Each number is 128 + 32 x the weight over its row's rms, rounded and kept within 0 to 255. Layers, rows and columns count from 0. Numbers have three digits each. The size before them is the row's rms in percent of the matrix's.

# layer 8 attention query, 128x128, rms 0.27, rows 0-31, columns 0-127
066:136109131140088044086145104093179142164167143099065092199129126085091179153160151044136115144105154144124124097069127090103022123112105091144102165127110132100161141130117145131107072135153108087132150100128148085088087182130103127083113134162197158104107160079148110100169162143102093111103132071137107134121128150137094116167121124085122166145164130134171101121110158130131105061123
088:151167119107158148117131103148120140112137172129106114110168093091130125133103199178143079094112132100180149138140102138123118081079113212095108127138107142082135176147121090134101113152054142151136101055150064140148182117114149094125137127160027108128125121105140152097049122164075106126137162118142081121111155202122135119110130114082115133115108180068137128146151139203196125107125
083:141093123124178111149179082138083121157115128059136098146162092190122120091147075078092134133152143186117126066113154083117084098054150115127137099096105103090091052088168120123165159154143092134124164143145181155098101193157178156161144157089102063096113129140109149162131152109161106138159125101138107160215130120156115140106105091163167100173147112162137118107074166117101132141131
102:147155147169092103112186135100201104108133108080067153160109096081133212079120171167136107099102165150117133138124175082117118118103148057121140144141123121109138158219165099132136109144139136106071169094108132068108120160187122088112140118171112178162128123100144103113139177129096178124145083119168145137149145133081096135155071098088137104149130133119068150109175065153107153091094
104:159157145153100091101204101123174131091111125115089156145091111086128205095106120167132093095071151148117106153127173092137128096111157068176134135150109119148090157220143136143149111158120101090066180103125120120107157131166129129118184087125091130111127143126105135116141166180075148118170120108205107174115134114063078141172100053087105106166124153100132119093176107097146141091134
091:107179148080120143146089170167123096122129091157139143115133172107116087116088176120134145124130131093150109153129076170119107181184133117116159135155145148148171087101111108139067100123097194092119079150071124068112123098092074107137109130146107171164138177147118045135166046143151069126086125178096200119132148137120164116120097177129106146132114110133160138134127138152176033106160
150:149151161193127110152161092107121099123056131131099158105115089118137198042121107156180114073094127173092146126138179065122146137089160097149119146093104116122071112202164113103101102156107151120107174092144107148128152112169155102173123152129141127106107124151104186189134157154089108134200152084168135177153169140099077105119123067099139084201102142120105163151151148116139135137127
126:093146157137106146116096211145141102142115090150159139133114123116103114158134206108144130147111161089160120192081109129108099154138099086092227115162162120115163090130147119104122091117082181116121064131090145106119148089063085082134101111149168135139115148179133071125138058160121061120087105149134160090153143131177147088098099168112075155116109115147121104128104121165171053157110
121:166149181157169158163135201125119112139026098107121132077117140128098166095093143156165127161069136113146128161154152163155106208138085102144179085142161090147105145163189121123128073185114105094121152122151159104176134084130064121155085124081149154144108144148119097149121088090093114142112113140105140082182161146111141103106112120151111093119082111170048178156108109104154102143129
102:122203130084125108109108114111062157116146100112092100162127182156145104183111092160153137120115143155158123085119143115106121103089116214089114115118107153122150140127092095113154140127161091165181146130130095157117094165132129125105171080169133067164090120129087168113147202096149171161160173073103095121081064135138116175142137080090181166108135170085136135087059075142084131120151
087:119165183130114127094122135098178111142183125111093172133103115111137114187121109203099144138118112155118121143121094124110131114126122223148100154026144182143121135128104123150101143143167129119158185117147116199065108143105115119123108145110195085196100060147125138120128135119130116182112083113090080155101147200124113160121183127081180137089150149091125069139102103097147103119159
148:186149072088161160142175135049103129158118087125131138112101132155144122095123078141198149143095125099153097119150143088152158147152075162147178117113157087129128141168156124125125085172117129123102138103158188142185136114130091112143181089090098124112070154139091141181153119171052076134141145118120110104135189185103163084158145105154118088158086124126059136121166189099157079098113
082:152116099138077093115146159100094132126211147110136164075147192139160146147126084111140084130156148148096132140125115162111113102255119102089136106094110130116144144095129098093107129163158134166122108144077153128175089161069110071106095133144119181155099073156125113124108130160144162155094113122154065149173182143157082106122130116107116079075129122153179063132166142196129156129123
093:124102071087148109129134117199111114101133161138221137108096147080161162151103121162079115088121127134166125089179117146104154100128203163147126107104110115146101116116141109137149160204119108103140072147171189126176074130128124110149160108151107120103163076116103070118132062184137104129161132157153131143086122141111115148137218110104134111113102187124200104106099118063139172149136
099:140164142168138185148101116060164130197091116100075135111139156107137184098149116099131074164113093153100080159155149093143110102153063151108086100132141126077101159133136151090143104193159083127091162183112113115149140132172131124122090162103131167141080149112151129123133190112153133109146090092138105038139143117126166154100114078170169079130123025136089113173133119123118113081139
090:106101133161109105121150128180134103108179078071089080143153209140128080130142155091137157134150108109129165117101143163113109122118116199142089147159141148162144158141088132166098164130115053175123107145139095151095122169186139154169134126192126138133165045120150140122135161057118129129114089121136104100113052146156164184152114104120145159089178112066178127148078130103065168139109
084:082132181185146081113064066111141068150167174129152152167166085116122136160119126092102094148173130143069122108128145121130135112143138096158062122154102184081151101080112155142131147104154176097164147118104135146107075110124125118142111129161144141150112150121153109085105143133197140099099112148159134113168131138141094167150140245158131151086112153148219101128124135076122095195104
091:165144135163147142145095114139166167129127104130144131068099128159125118105116090151169162114085123153085160107094124137128104123152155174066126126123092094118128093174165083175066106141073126162112160134168139181162127125150159143091113132145098133074110112111043115255099108098124098156097092142065131152170145162114109150162158145123165122127088212079119149109134168130187146141138
086:183128138090136130170131112117085157141114113140127147120087074154128162123151139108189109151112118127142114134173111070150159160171098119125089110148235076094086073150136151085174067159132114072121169056140144110136067126168090084198107119086182158113097143124142146092116138176115087165134125107160175144138119141099128114141150167117114097171093104144091111119159154057179110105140
076:123152133132096214111124147145132108162089182186110081157110081181109150191112166173057086136150088119146110148114103101140129132120062105135175148141152117097221147170122072147179125162112140069141160076167155114126154151148101103140128136156167086142141086067112125071094164164139165143088127116131160149086133146178133163163112127109168102135108103170170114113134134160142135087161
093:189112133118177105156143139105080172130113102122161116075131095131071198087166132069139130100170146135110086107152151096118116148181107130121075110137170095073083062124084145095166127152075132182135100096177166159122039135193161123139116100089130128109115164146130134138077157165088124143151176085073142172181100132129105136161119144146124135107088113137069164106152125106165097111114
099:174085123104174172098128135132070155067150152145184118084148089168120170155084167132090139063083133122144119080115109143149099103154123134102124120178149131158159119166136107073130135153082131094167094096125142084145092160168153127134107046178169096114158139122081104107097126183135145111082156175143169177116087171122121154160176136110137217112083142140122154119076135165162124078141
134:079149095118075115071085134124141125147190129137122136136172166125126069176157156102160154130156119158109125102105107095149098097113147162137125160145140118150131111143144122119141167074145174108152096104097091110099107130090190122094141129201112088146149105035159103057128190139161198114112117156109165110127110137204117138137136169134085143123102145086188142062075134099068168138088
088:123098171121191150111165135143036087105075108145138117092078125153119152100062160112146142101109092109114153140128188149152074159140085076145166148161113132151087155188177131086124116134129126101142111113184182117176104104105072128156104086144173172107119134093071116113153108137145161111154084122136156118140113122168115131130096184103057130167074134150101176181115181097128082095124
082:155161120105143123150126117119038136127123084136187134121143098141148126104093076153161151123141135135121115103155147122141098150160211070104137104093161085148096071139114070152153118168134169137148115083179087156099076126124140122168155096163066150132092143164113147194096087128109150194141195087147113166178147153110130121146103120150100131123019129148105177135168153134165149163106
095:106111114114142095188087129108106128095088113110124112101123139154106098110175081109148175113143154106134109125118161105123162148178115082109124135098127132073166119163104102116041132111101172174134117128108113121145135098124114118104124163119152158151089148148149155211160087123086063091137074104148199175240179122089079055073118130114097087185104129130120136142160119135165089131106
088:093189136144111113087099146144170112158052207072121146149185129087131198079130113101145167056143120141162121153146171121083089132124128106148055173156053106111170079139163114126116130141150179142122107141140112076138113162166151144131136176180097106088149126125111168133152156108080125075077170121145187131141157096142118146128090135091117186135131166125159151137107118178123097143156
085:148140191159177096102115134108191107126092169093104138110149136119125154096116144198098136051088152169079188137192135133168127127135094080140143116135130133185099138122170149111076105116142110117108140116125115109132162163104133123105112136111119158134064150096106118181145117085118165141179124144174159081179161085153098111105099093161053077136136124109082156178104129222158083111152
077:095119104117079091065138173116149148120140133107096097081139116134113099108180141099182112105118155161108162128130121118118158116130123114157125096183128123133136130114161135117107127057117105166185142116059106036138131169132152124115166199102110127130134145090126084077102227099174173125120169163084168112140094089130131175099064125114148088089198152128063124120126130167115179129166
086:150103146137161126097100127092129140067100145129145119103061138141116151129154108173114080131102107164124130150095141167125116073176167106077152038106123111152113098146163126165116147154128099152106164131188084140072121154075150162089096141113157089097102096111081147158082183135171142152104091128126107080104120127093189132088111103086076166091174127113157119164164098235144101164135
074:088129158116180126131102119058097125108135152095079135131168073155117128082143143133033108084145122145106085140123131108136117106112127136194111116138111120084114126106121160093086155050131109123121129068184120097144168173138148167142110127117173133177141111125130119105149066176215170049141149134129117096193078125168110118073075103156166148140148094098096136112092082146151136111095
089:061119103145062154072133086163201121126174146156124095198163105065166122198140135171105134139176122141113137157088096130125147127080199183149119119128160145119150163093069131170145167107094137135135075167158098146111133104158155163142210121125134107098174155101165130112123164142165126126178104111080082140097110065127138123124123166162138163114161113131182116117124094095117183135115
# layer 8 attention key, 128x128, rms 0.27, rows 0-31, columns 0-127
079:148095110117123143140116115151112124187093141105110107089122145107136084108119121181181174114103105182099076146101101144123163129123153121120135142147119145141108171106125149136195122139079048127132095117066117107089117105135171087135169125120156237158114148122141092198115150078092152136094136160168098127163191148116132140123136192172087085085110062157056149110175104151132114172088
088:124167116110122151150154085138159115165146164147175115118068130118103160119093139152068130133167124172135140152151123138154086176164177166121162093158183085124087099115100142114163128120121178131111140162168138199155188176127113210110093104133181100124115182117100141117121082115153196118152138054155123123073092095126178141130146177174154117140126108181128132109136208075137138071142
113:108089150128080165131163166155165119190082158131182075158148217192130101082125121160156074120096116178164150136138150107183092098144060150158117097109174134109070127116126135141041118079122050082173080168081128130110129122161141110113151122121146158131177183090174140134156151137102126109134096102111119097116132163134155119137145162158097099133112105112107079115170122150146168158113
084:135102176111131121119163165184128152190174139098161119131185129115141134079191154110182108194136142114173110136087148160116187098209098114141153122106141157094213169170120131197089062124118128144179117151092157127141139047104125109130155109082161120105154171096129112142131151152104104110115152121116083142136152177076140097119098159136087102101142137192095099115115161161142099094147
072:115167143114152122122181098146107134135151132110052176130146138148126160107123146020154183146129145119106126110125178143112136164136170139144132167157164159132127112184181177186134086127123148111104138137125171070129138126161027113139112135114163103069097203143075105111185149072145121102103112111121102161150133090137073147126135100156092183150161140179115080146141136099145125070089
108:121066132164151131157100117071078137072111095132115150051171129072077179152069091095101126136107110130085119114164092143169133146093171129114159066160070148149153110107181143081157151136117179146137151098199079126195142136118105167128067122125068108107094105160141124155118117101144157107176172105144164133092121077122077098117115072147154140133162171083131160115114126098120150107124
094:153108120159136126125141130120099116161093143107127128167166079093162131126160093120131137123121170126200099117122187160134120184132126132095112143119191091131135036161175114123139152138096156158112100085145171141156093106096093103146119094091134131103164149167138136172152103171148117121064028128090136121176174155060142139122145139099148040126099119146092126151102162085192046135116
124:134114150091148128150099149089057134093109077142123138071166159041101159119070103125152097150126128139141115111150079117160151179127118141113222039152101130138181157094159134092124142130117176166149111091157123127178137103114088134130089085139067129162093119197117100166130125096159144080139176101142176130078122142137086156109152078157141170130105146066141166096093146136099148134141
145:175075129079151160102146152123066151081146068159119109102139181092081181104104122120127100107114127102117128121136076103169141180139144127097213054180138160182159182116154137147123126118128166176108132088159128130198139104087094152133100091150080114138081152190100130160139075131074162113154173101074159131085119118119121166106117108148149134157164199127112140083128157121134140106109
103:147163165098115155108170138154195164117160150132169106174129084191171119107158126148138155142126100129131151116083208175112124088184104101123116178135120144091086166149096067132115105133161098069099175143130156153072095148133122077130178130116158137127189137141120076071103143170091097144107127185140096119166170137090152112143080156090080073117143085190141076161123099149161137138123
096:095124153108087070173092099134198144099129130099152113212138165224143103188125166151125206158108139079123156151081112113132075100147135096106112128121095095183122067125097169104159152158167068123116141134170104075136144151125151153158097132215155104149095113124149143155149158108155109127116104106087125119152102059119164147079118109104149129091157116126153146109130114130083108183113
131:210105124087118179162097160122099147125059113148174108131115122121158159070170136189180128160086137095140122125088149125151105165158065150151176032154180118156101166124133127120117100130113115173126145112179175151149072097149131137151129121098120109100152163123127121163163117183133086140106141160151135134119165208064180096106123140132121084139090115150083099140141160171179082154111
106:129160134118110092124130105100111128123103050161090168129093132103171115096145147151139152125132187132158134152148076161121107181074142143146213164096114075153163125132156146087186109171117152102087108077105092143090142137124099094116153167131145102048097084115148105135137148171102064127108097133175171156078146192091145105181162162074091139140087098082080112131099161154137149100092
085:138170106148153160127186143121117131168145146147108107159066131150147070125112096136132181119172193147175115117141135167120155137129155138113156190158144045125133080116140131128152168131157164143119092111193128124074084111213143085146118150081169116092081140099175152103120164167185058107114081080149104120143168143086137102223148158142140131147154130122166141120107126129139119075088
101:150139131110157108145177121133111107158076133072149103131143159143096165040144136192157076100148069111129132118140122118129114105149011128165149075119169132175199178172130143093057102122128108159110100115085133130137160097080118151147161090124107130159151145160161124142176098094048104135120146148136176155117092187115077162105136105108131130142162160145084125124112154124061120138119
114:119105088069053103077145163162180119158107136083146111164119191153177068158169134170200119144119112162158111131151115158103163142152085134121098115075118098160106099115056116164156119140107071064135124178109128105110104129093189149101134079119178121169120157122166159090154121118147147125073102136115105073120163163109139156085151177107083110120094109133119091113137048123092113134132
091:128126136187181149137098120202163095137146134110121098149111120132055081169143156131135129079129111142143215120139169108107078054108100130173055161147089128092160081138113187127070171137158118173123157110102129053151175119148097150118159146120091136120209096087090161132130174118101161155138126146121154148189139078127071134168147112094139139147159116117144142136121145097129173153154
099:133120069095117112096083157177095164150131093074090082159055136064101139095095157098083142078134166109140157163142092126126141089128165138132093175125162130118141082086121130160138130132132115182163090121137149138168084079174172144149147083167103082190147087080122127124128176132182098111074082171145114130113100136060139150181137172112131112150194147122105150104172120095102085153132
086:105077144153146126131120159103125112095150064137135173064136204122168147189148056178088141141142145100135094137166141165103141128170063100117170096173180116167139149105132120134142142164145111142156099162180124087170116047082147143146075148145086148126127132188179109190140128086145088072125174120097098092146152113129075110066101108091108129103109137126097111128131128183152146138098
100:069151138109101144210168150116150104121164119139151090175133158109107105135142116127124148122126171191104136099132150114062116159122126171104111156093154095120095079087111144088132139122078158168087110211129044172109150126148238090101111149124133099109082143149135132105116156118175060160181172067122115102123108175140144093101158060145130127100134135148118106110150153112126177103119
079:117117145148124151125160075126120106142096117117132204100111168042176144098115124162146080163151157110163184154167050105116121093162080083150115176174179131070133151070168158122078117212171171099134140127064106133145147116091106150068113125132125126126181152120131157105139105140115106132109104152126155119159155204077150151158148179100109154199120137135086121122113126101120123147108
139:110170128127179095179149103124166184182113156121136187175122080165138105162159099042168104133170126135050128133090138123059114152142090128089077178124103113120090100119105132123127159151102113099106086089106129110098122175121170088095179182193100093134156122112155190114117184092184097122110114106083112129157156151120174146121126117130147149079128131118103158093088174108080136148104
103:122146137122098131088151104183148133113171175115182062137063081162157081141118139146129189109133085131123133176080123151097130089126118148142072183088122133118174168162074112172133077122148156139111118186132152152024151144161187115129133134153134114122155112133136120075119104138143132115068179150136129151136104140082198158152111122178116099133112143179175053125149140154161168112163
117:101118174121100115131193130158153100136116115119167144066155166164146166125147100136143129109086111137094116089105109138103160172129137101148163050121103154205022144152170145114116107125093137080158149100117128115110125158093148116166107157125085127139115116185163088163104127110148208170180162096113155168089196136167074154082089095139145122173103115117091136128123116111094170158064
096:077075162109079088161127169100111142136120080163093162139113120055181123137133103120117118126128151156134122134114142132138123137133189138103182191125140149114128133096160155103109128161119206112103193195131137073167102059112090113091119141111105118070105139113072156112101149215138059151115136126107142092225158114139129089082133143103156172167127097107116150110100150087155150149128
091:169126066151147115146018178108129148081152111123157132059099113086073164157124148128135119125120092080138150115129126129156138108168117129127150021193106100160109161125183129099111155160148196135144170083093143127137184164132085182159122156149082172145162108144101104124132125140096167188055124147168151159099137126147102137162097167114139119155126152088117120085111128126113120174130
100:097149042164126182131117168134081130131124103080079098114132140109129063188113131070140127140126167175134159136054127092142145119112094161097066172106120141101130098119101151129155177067141145158136168128117111147135130113133113088140124096085206119107117172108057208155164157086154116152087111190169136126157068105137135137102154141123125129100135098137133114056171110115137104076159
099:070094133148127085135180119113119088119072098153140148064161157136114169122108133080109131158141111085090111121116114120179106157125099097165144034155067130196159183150202168086097136113110164130128120098084143103088163128082102167129092108171084140130109111157172125123116140129140189110125151145100161171046158096199114138089107066134150145163173114133129119133120126124102170158123
105:086137104071138161104136108120069105125167148175119129128160139136193131120149127110098112191116139141146092160085107183148122184108089170127132174101136149115164197109122091138197085111168107130153078141144106185137106150146143141116055120146152135113141134160165123131145073104154090077136117127093106124080117172135188116100133158102068112123079131139140067116131089136194122023104
105:082201164096149060183100149072148119199136154137114159110196106123131139114128141070130124211121141172133123147058119136168098104144073166104165141105108162173155104135148145156118106123111064066140093127073185139125078119164057101131128122137129126118131122107163132115171125135142156139100100118168104136092184122217114126118132143074141140119096138138102141109117146170078096102145
082:129175150124129134156108110150090127152171124165140058152157088141054145153082152115144140133132115164090123152157075059162135137156144104099122181179158129091181124109161142050121081108146178139116148163128081148046152134146179119093107194109113122099179142127095117119113094123128139130158115087060192123109120128127141133151115038103097157147182162143188076108116127118118145115108
103:110156158118138140109167079112062164156148197107089118127088066162114160098195133112165101169072134115072174132119158063122094074095197040170109182069108141120100122156155141110112132094125146118132113142063113091123127135112131103129150107126160164159124135128096092118101124147140144130160078083133097093208127095150103123099086097136138110145175111123128123176100171120083111112092
# layer 8 attention value, 128x128, rms 0.394, rows 0-22, columns 0-127
090:203114166120141149149121052159112121118125098126070143105123114143169139087140106089150137147105164190172141152108133124118093100167112115130130144093074108136138164153140106167124104133106160116176070124159122133115135182070091192147149140053097154095155145128125140151133190110137099084114153168120098133162090189117139127155033107132127154093171155168204122164092137159141113048104
093:095172161156157129116088081075063125064096141138143098109112072114160106146103109089121116148096121148098137070128115172174109120110165111090129122180183154169112099104144147176174123162091104089101022169068131117157129082132083155145184137155160135169100126153106111093048149161163096160110119134150130137168119143083166138138133129179179148123107118074109119109133154154129093129088
085:114109142109139118140141116133113161117141180166167154118090139077133108117181149120122166138128110179147172158169112147087112162099087121131140205198084165138091081085125098124125157114197169160105135100113149093132132094127162215132050145151075139067122192126103147104119145106098159089086105091154152125085156096167094104109131130127138167120085160158075190138172157120137123158184
101:112098139150131165114136118169130142097141085161197132127127150094138120142140125127092142123128118146108109141121146154094160084126120099109111138131155218188150054202094125129149085138147136044066095116109107176146180055132137096071176140149133111115098135126141131111129066114152072112130158123098095111133140091184135082158108159140143200121147159160161133102198143054188151129126
093:101169138107091136132143076148122106135167107157107179085145154177145136151116154181085133121139157135158187122129122119161161108061108096159156108095084139159173096115126184162115149099096157150160120132072146142086118167120092103114168123099098124111117121086156085111127196113061091154140103050166153129119078117120152104094060124105105103190083078128148157101118108135038142139066
097:145131112141206119138100164154124082150079100189115192124112118095132129135150061112132091108184130137077065119111086078102123113105104156139168097117133080105091172161105124182107139111130154122137128139154123120181130143158155092071105151146084129132121121066166154161192117136158135094167147107125149131118070151149067134151099111134098163159208144126123061119218166148082145133140
094:095092154188143104115194126071115142110137112176086146108134128132137173120135135132107124146131156141139159164100185143135096137115108171107119089173150149107110040113130127149108147123146140119094066068127176157141071107110173068111141119102167135120109085143074097167118135173139125130139134180160114060173110146125113110153116151195107098109125086114065052082127163080056070124145
093:119104129113170119155100139141171116152154091126111139131141153146120061034121095083142019152098131097111161127176103107130093119170073067152053119127137124105130107128103117089111095114173152148084079092126149113155142051140133143138110135117141158162151135095113190103151114151097077094114083173163132127087128132075095112079087171094164132129169137116123162122109167137188136127072
096:099142135138144120160092095106179128101143139190192158108150094145174178126133092196126125133154100147144105108114146206134149147149077155094176135103091089109138126110143119126127149158112171128142144129077111111142089140183125042087081144139110094114203115145144112190157109201101063119172146127127156119128088138164071081141162060080127147127157070115169167153133137143098112126102
091:093176111098116138137089153123124136117110077150100187115147103130065099097087099135156074149159114139144142099088086147142055182100107136125104098130151163038079177131123113103154089102091113109140072084125097141105155152161158083129112146070140091098139122148091088131090088149174164190137187143161116156089134158194168146119200145155155126114133151113103126130147148217130139121123
099:096139182133165107157114114139119100060084139126123139192169092092142108131110102177127129136153168131122106110136184126046099134157165077118067171081092111078105141172145162150115123108082102063145117131082032132119130119191158109145143157151079110163134123177132105135139064102124158140162104143139151164137102157100155138112162041123099097125122125119155072152154086112100143099168
086:184156095099090139130072142075156124175151067111155093153170170121177100115130126106130127140158104102127124114117154132176133132081147141134117146122092109134097143119118070161109199168172094182119104124093207084141099125126123106107139099076147087171143177119121044120158186169161078136101123145177124098168129091173109056121094149126163155105121088120195096168101107157136148098141
087:092131114156111142162104113139148163143155171113090119164108133090083107122115163126058151112121134128163109092152120145155087113161074092110065142147161150067134131108105211120136092170134108100094152165105066139167114109166135121153139110074130178112123089133114136185069140115136120127133072186140077089147135147088128084088147150149171134162178122155092130088215146072080068092108
091:110116173148123118135165156118161099172071085118129117186194166057154154181183120098145170113146135135138109115140132166079096182149106119121109087171168160087111158110127170158073120152156165121091091108087097133187115166070142111102200158119099130122100118165128154101105098156112085143139158139130145183139151136077115119130119124145082079121101143199150112207174110150098113075125
084:126093123170138089125123130157180090142107152128113098102144139077163166068185082201139132074097172065095061086124110117113166064133076117164119139145080139109133117147150182099115122139130169105107119138146153119124144074140149153109143147182145185144105094117168153154125076120105133108183104185075096115137087165046118150103100130148072130133165164187139124113176142119148087141122
099:105123145097138137125045117177114119085072142157154122122138051103103166107131131127093120104111130106109115129132138124131132181169130131162149156182123194137128086055151115156182070157094103131114046121110143115150148089066119139151145128058091136123141143127131142121150114107159097160146178186108152135103156121127104073193175205177181111122074173125161152135135121096138098087171
092:089126136116164087134137163087152134104145108177118140119114131112108113071097103132144108161152153156137125155161146107116128178157141094166081173192176163143106135099152105079116129112166127088105129066171189090163129147150146100139101107179134136166153113086114135085110085054173127112073148061083156114143125113117105101088101194153113168095093170165152141140132107144088041202163
091:121102113145100132151105111133157140098151136116168115132109149105127148086162106121083229101110108119057124108076108115176139129116128089161106146232186161138154118146137079181145093121164157142074156155095151156103055085170149084124164142144149134157106171145146150111148156151059090083139143105096116110112117126084187134116139164114083123154173115180116093167105122107207153134134
096:137152094106115083153172098130134181144138072053148126134128149058038101160115156129082119154112135124142162076100121171077085104140147119091096076145151091114135149100116110114112136130131122082163184135172186151211093180158117090148106136106098143109083093129111085154111057121105083167103110055134151124127117108140150184117159173094177127115128099091177136161108132149111116132136
089:130169121118120131120159098065102151099186063156140134102166105114113186125097105169119136174142121139121095120136155197146135165146121123129116127228112173108137147175168085145167067148084089071110160139154100136118222120158163127167167057150117119189148131164092085189147207104149105108102124127107186158137148104147137120165137111152128120133163162148096117144128156119098127155131
099:141129152159154113053095122152118114145128100104103122178129087139140099142141139155135076107138092145167146157094101110136109127092125145071157091087085107122101201082101196155103144105117162096089149183066116098125104156119147068093145080071107097117181172134174096145140038154130103153146124122164101145166102115159092141117063071104180117115127100080145118143155157181120097178116
106:126126139157136147079173142156068121133101111136120123192134111112113206184151173115115151140131147074169134105117084141151089093119104128122163165134076161137175135117128169076170137114145168145047104140113122067096155177122114105114176179110130164105096148087102133106101093153125196073173113133109112117154157156153093163161111058144145120148113105118067199112116053156144111124083
101:181185130162157141129106143179058110097112150132096201149108109122220095078165191085071139100197105088146109088142148082077188139139138116086106132200086150114138073134134171169089151142122075106084139145143144157139151111147123090140111087124121167159139134129135197071164143128105099113142166082098135116098159124106131094119102158157142146146141177150116137093159133093138128134134
# layer 8 attention output (transposed), 128x128, rms 0.357, rows 0-21, columns 0-127
100:157085179152126174154109162111099087124103137153131141113119130128111106066115180167158144158117127123108101105107160177166134139194159132172113112116160090096091119127116124095165123178095091083119152107181117106093128111146157129130085123142107169206175162130112091173108147187142129141228143104136177106196096144136094125117130082214172157131115138124183110127093193130130159105177
098:117086134142091110127158142113150099137149127094151137144154141180143177156127082100143118088126118149112165163118132115091149184183126131125180177145099158128107104102131135070132155160134081176131152074135201130119147163150093145146170153074178099099137132168150150160131100144163069154168085090085167201191151116101135133122164176082086065125134152101097106134113169070177053112155
089:129166118104156080119114148115174120170124106126154056103110161093134117076124119141147111086089110118152118158110135110185141125121074152138086094088155126116169155094115131096156062109182100147100097149180108132144125149115095110209166078166101134122124165182108155102148124110190105116079162103077163123184101081125105145127166132149135084127170047125188111079072107089167138149083
100:078180112110163030136119130129188119135154137128107155087148144123149099094155161110148161077146124136052133124097124152106142131074130110105096153141106136090080135121146092145082134121157119148151144136132111154083119096083152128114153159133154142115100112153065184166098166129111143139119106086111159126195148122178096121158093232083154112152155143041145142189102126121068159108185
102:177077102108144147122112115150099138114101174178137093078141154164113152145132180143139084101122135110127065178160143190159132129116180109069161094176151091144125149099099102169139170125094105129138122056135137141181165128144177105121133123088173080131116169103091093121128145118120178127173109166052152161081160049152069124195114179129110082125094100114127097151143129085146090145140
104:190111138126131145141135147162145181154147097083185152102136068116167142155204149145152178159131136112093143096169116096082134161134113140105127137108121076136117126166174134135112108116116113151113175123143112180127104140068169155072148181155155142081127097170134080123113135126063118115080115200126126092149045160202079120095115153129109168045099084148140124114170138104158167151151
096:112140096092115150161138143110122197100120146158159121086107104124162078142116100132138090066163181129133119115156181111123137188178106137140165148070177072139089158070142147131128145140098074134115136153151112207119155155139088119164111095100130100149130087119050188172144079115155109171164156137136093118156121135095113125148149110111132101158153116136035116087220130138127097143188
098:144185161091121183069159081081118170114144080110148104100117195130085132087132121133161103088119131172147067151141144111089125120133101089100074165157147131079157159098049098113127120189126131173082206140119186131137129118167177138104181146115098133112117159115159192147089181122105155130134136095118080148170074147151130103062110106142116119170118157133141161170090131163157153111135
099:144107066083200154124145115087106158131167092143169158146134169127148113116140097076121146112155109122073123127151122119111175117078080126158162123166168111134161137103139144173119163137097137083151170043161109117163132130117150129127162096133148168120079163112124140138073149085102090104094151190170188135116200192135120151139120133169161098121105070155105160127198200068144144107099
091:139099142082111139114050184139168141116156099121104121148102128136132177155179146085035145148112114153102168100091066121143101162134078114106144112120143105185144161127138133140042191115076148067112140163076120070158154121159121145140171142062186127141099141136116140141149105098109098203103102132159106167132084123108103136063110117102104156114127115062116119118131126160130086167093
106:132078120169105143137160187063119134209153175112101161103155180134082122180121142138086156166149077169106162120155184106108166138136111146110144143059098110144121110126135157161054168087093143144144128107142118148121082087116161147125130183157122149192109092147147159120165134090150102162138150121107134143092133099253167188104136107133158109149174163084131113127157121109113148122097
097:146105096082165164126107053094119086063178183101132088129128106128179186132097152183035149099107138134162140205157105167124111126131150110169114166118161172107106159186155146129177176160137155126113145174169164160134135090148125092124116100107118139163153103090076105148079158169192137123101157131141119108119111124104135089156079169156112117132091121146158121093135152083087152101075
097:078068202122166141132197075080150149139116178063121150088093137164137124117105183174111110153120099127134145115110143138061105078148139070119058143136176152149133145105133117136107123148126125104126120068081106169120099202192128111151148183145181157095130145137109209135137093141103118184149089101153128162149175181073095143149179105103113127135109149121134109129142127138162142166138
098:121151130150222152192109158062130097181132143120167116066109081140107151131142102176129127117105162154064104113140156163070117126103101117133169117064119171099153103135140059133131148124093106125082084138176100107108112112106103131092126146161121122137160123122103166163162081039140139098180162098154076107127145088181138149105119147130176165184085115153163170117114143185100119152098
093:146175135140147104153136130118144158125103105110116140100124142098076145064149109126203154104152129135136197132120151141065157113142141105112118099129094132112120154146102078126067085140079131103088202101131112181132109166060113128204128131196100104126180119066154158142145147124072124098157174218140139112115119168139120110119110116155131132091152219135162116184161140162170166163125
105:166168121087142156165113137100173082130133048128121225121068148193117171161130117123124145146156132102112168184132104074133096154102153044125137137121129096110142082112125118134105125104137102062113136088109109095117144135163107123174093149113158146153127111132151137180128134094156130113162118074107153159240099128065137083134102140163112114133202126111120130150170147073080145128096
097:125199150076081163091139147049127135147144121149084130130128134122123114050112120109105128134121217182089167206061183123170113144123114177147124131145101110125102112137158103137120080080145078132123168164100150124118173159133117126152173141074085148103109114107118149090091166107110128113161109099136097104140135101159116140121064095110170148123115080164134136128191056142186168166121
099:103166166163198103121137065086097073109113145165135158128118088100143151073127120140174091086138113100106197182120119165116170136126167124146100153149146178157175137093142173129110121175134124166118090129146064138184185084125096139140164159120054157098093077135137186120179146100168152148111098098145096060136152062156128110138177125125072088130130170149143161149136138097128130158126
105:092075149147138135127109116099154128160105170147119076159109134162142109116152135147104107171046124133121123093114136166177113162068129100122147148122166116119136174178149149092114125142139175076190128183107151019051115179172132125109169126148100071064097128158148131092122137106112145098081180141154067143151123110127121189127098081076131116113071147163106122121165179133106119117101
095:140126139171128158140120110097146122107110151126088161165187184115135103120162178120115102135187174162125089133048115096096114149169128112159134126146114153121077192118156179164103168112103128187153104115110041061115148157120119064107134144119193118171153146118156135137066146056112136136103097155144194119127100108118120125147063138122143156123214115143103105125117110107140072117070
105:175135092166188159098124137125082195121146142131169129113091133195106120127155122144105149134079106132134139089177138161086133130113126202105133206129184151115148123160150119085157155124097163074112144110073232132104108135110164113121143127122146135084122151113090119114084102180111147201098144162093182139139161147163145172122090136100140185122178121107164173107120204093146121150143
107:100096101127136102079140166094055111061127145138171175125122132189114142163106139123192173099147149177164111095086120099137067132123128105165186095110107133200118128131124066090159120151071175146158125110104090132139123117130102087179121068149157084050140097131107088140090121153100139154112144087117150145142146153194163101136177184129093132106147138125154126134069154191140108142097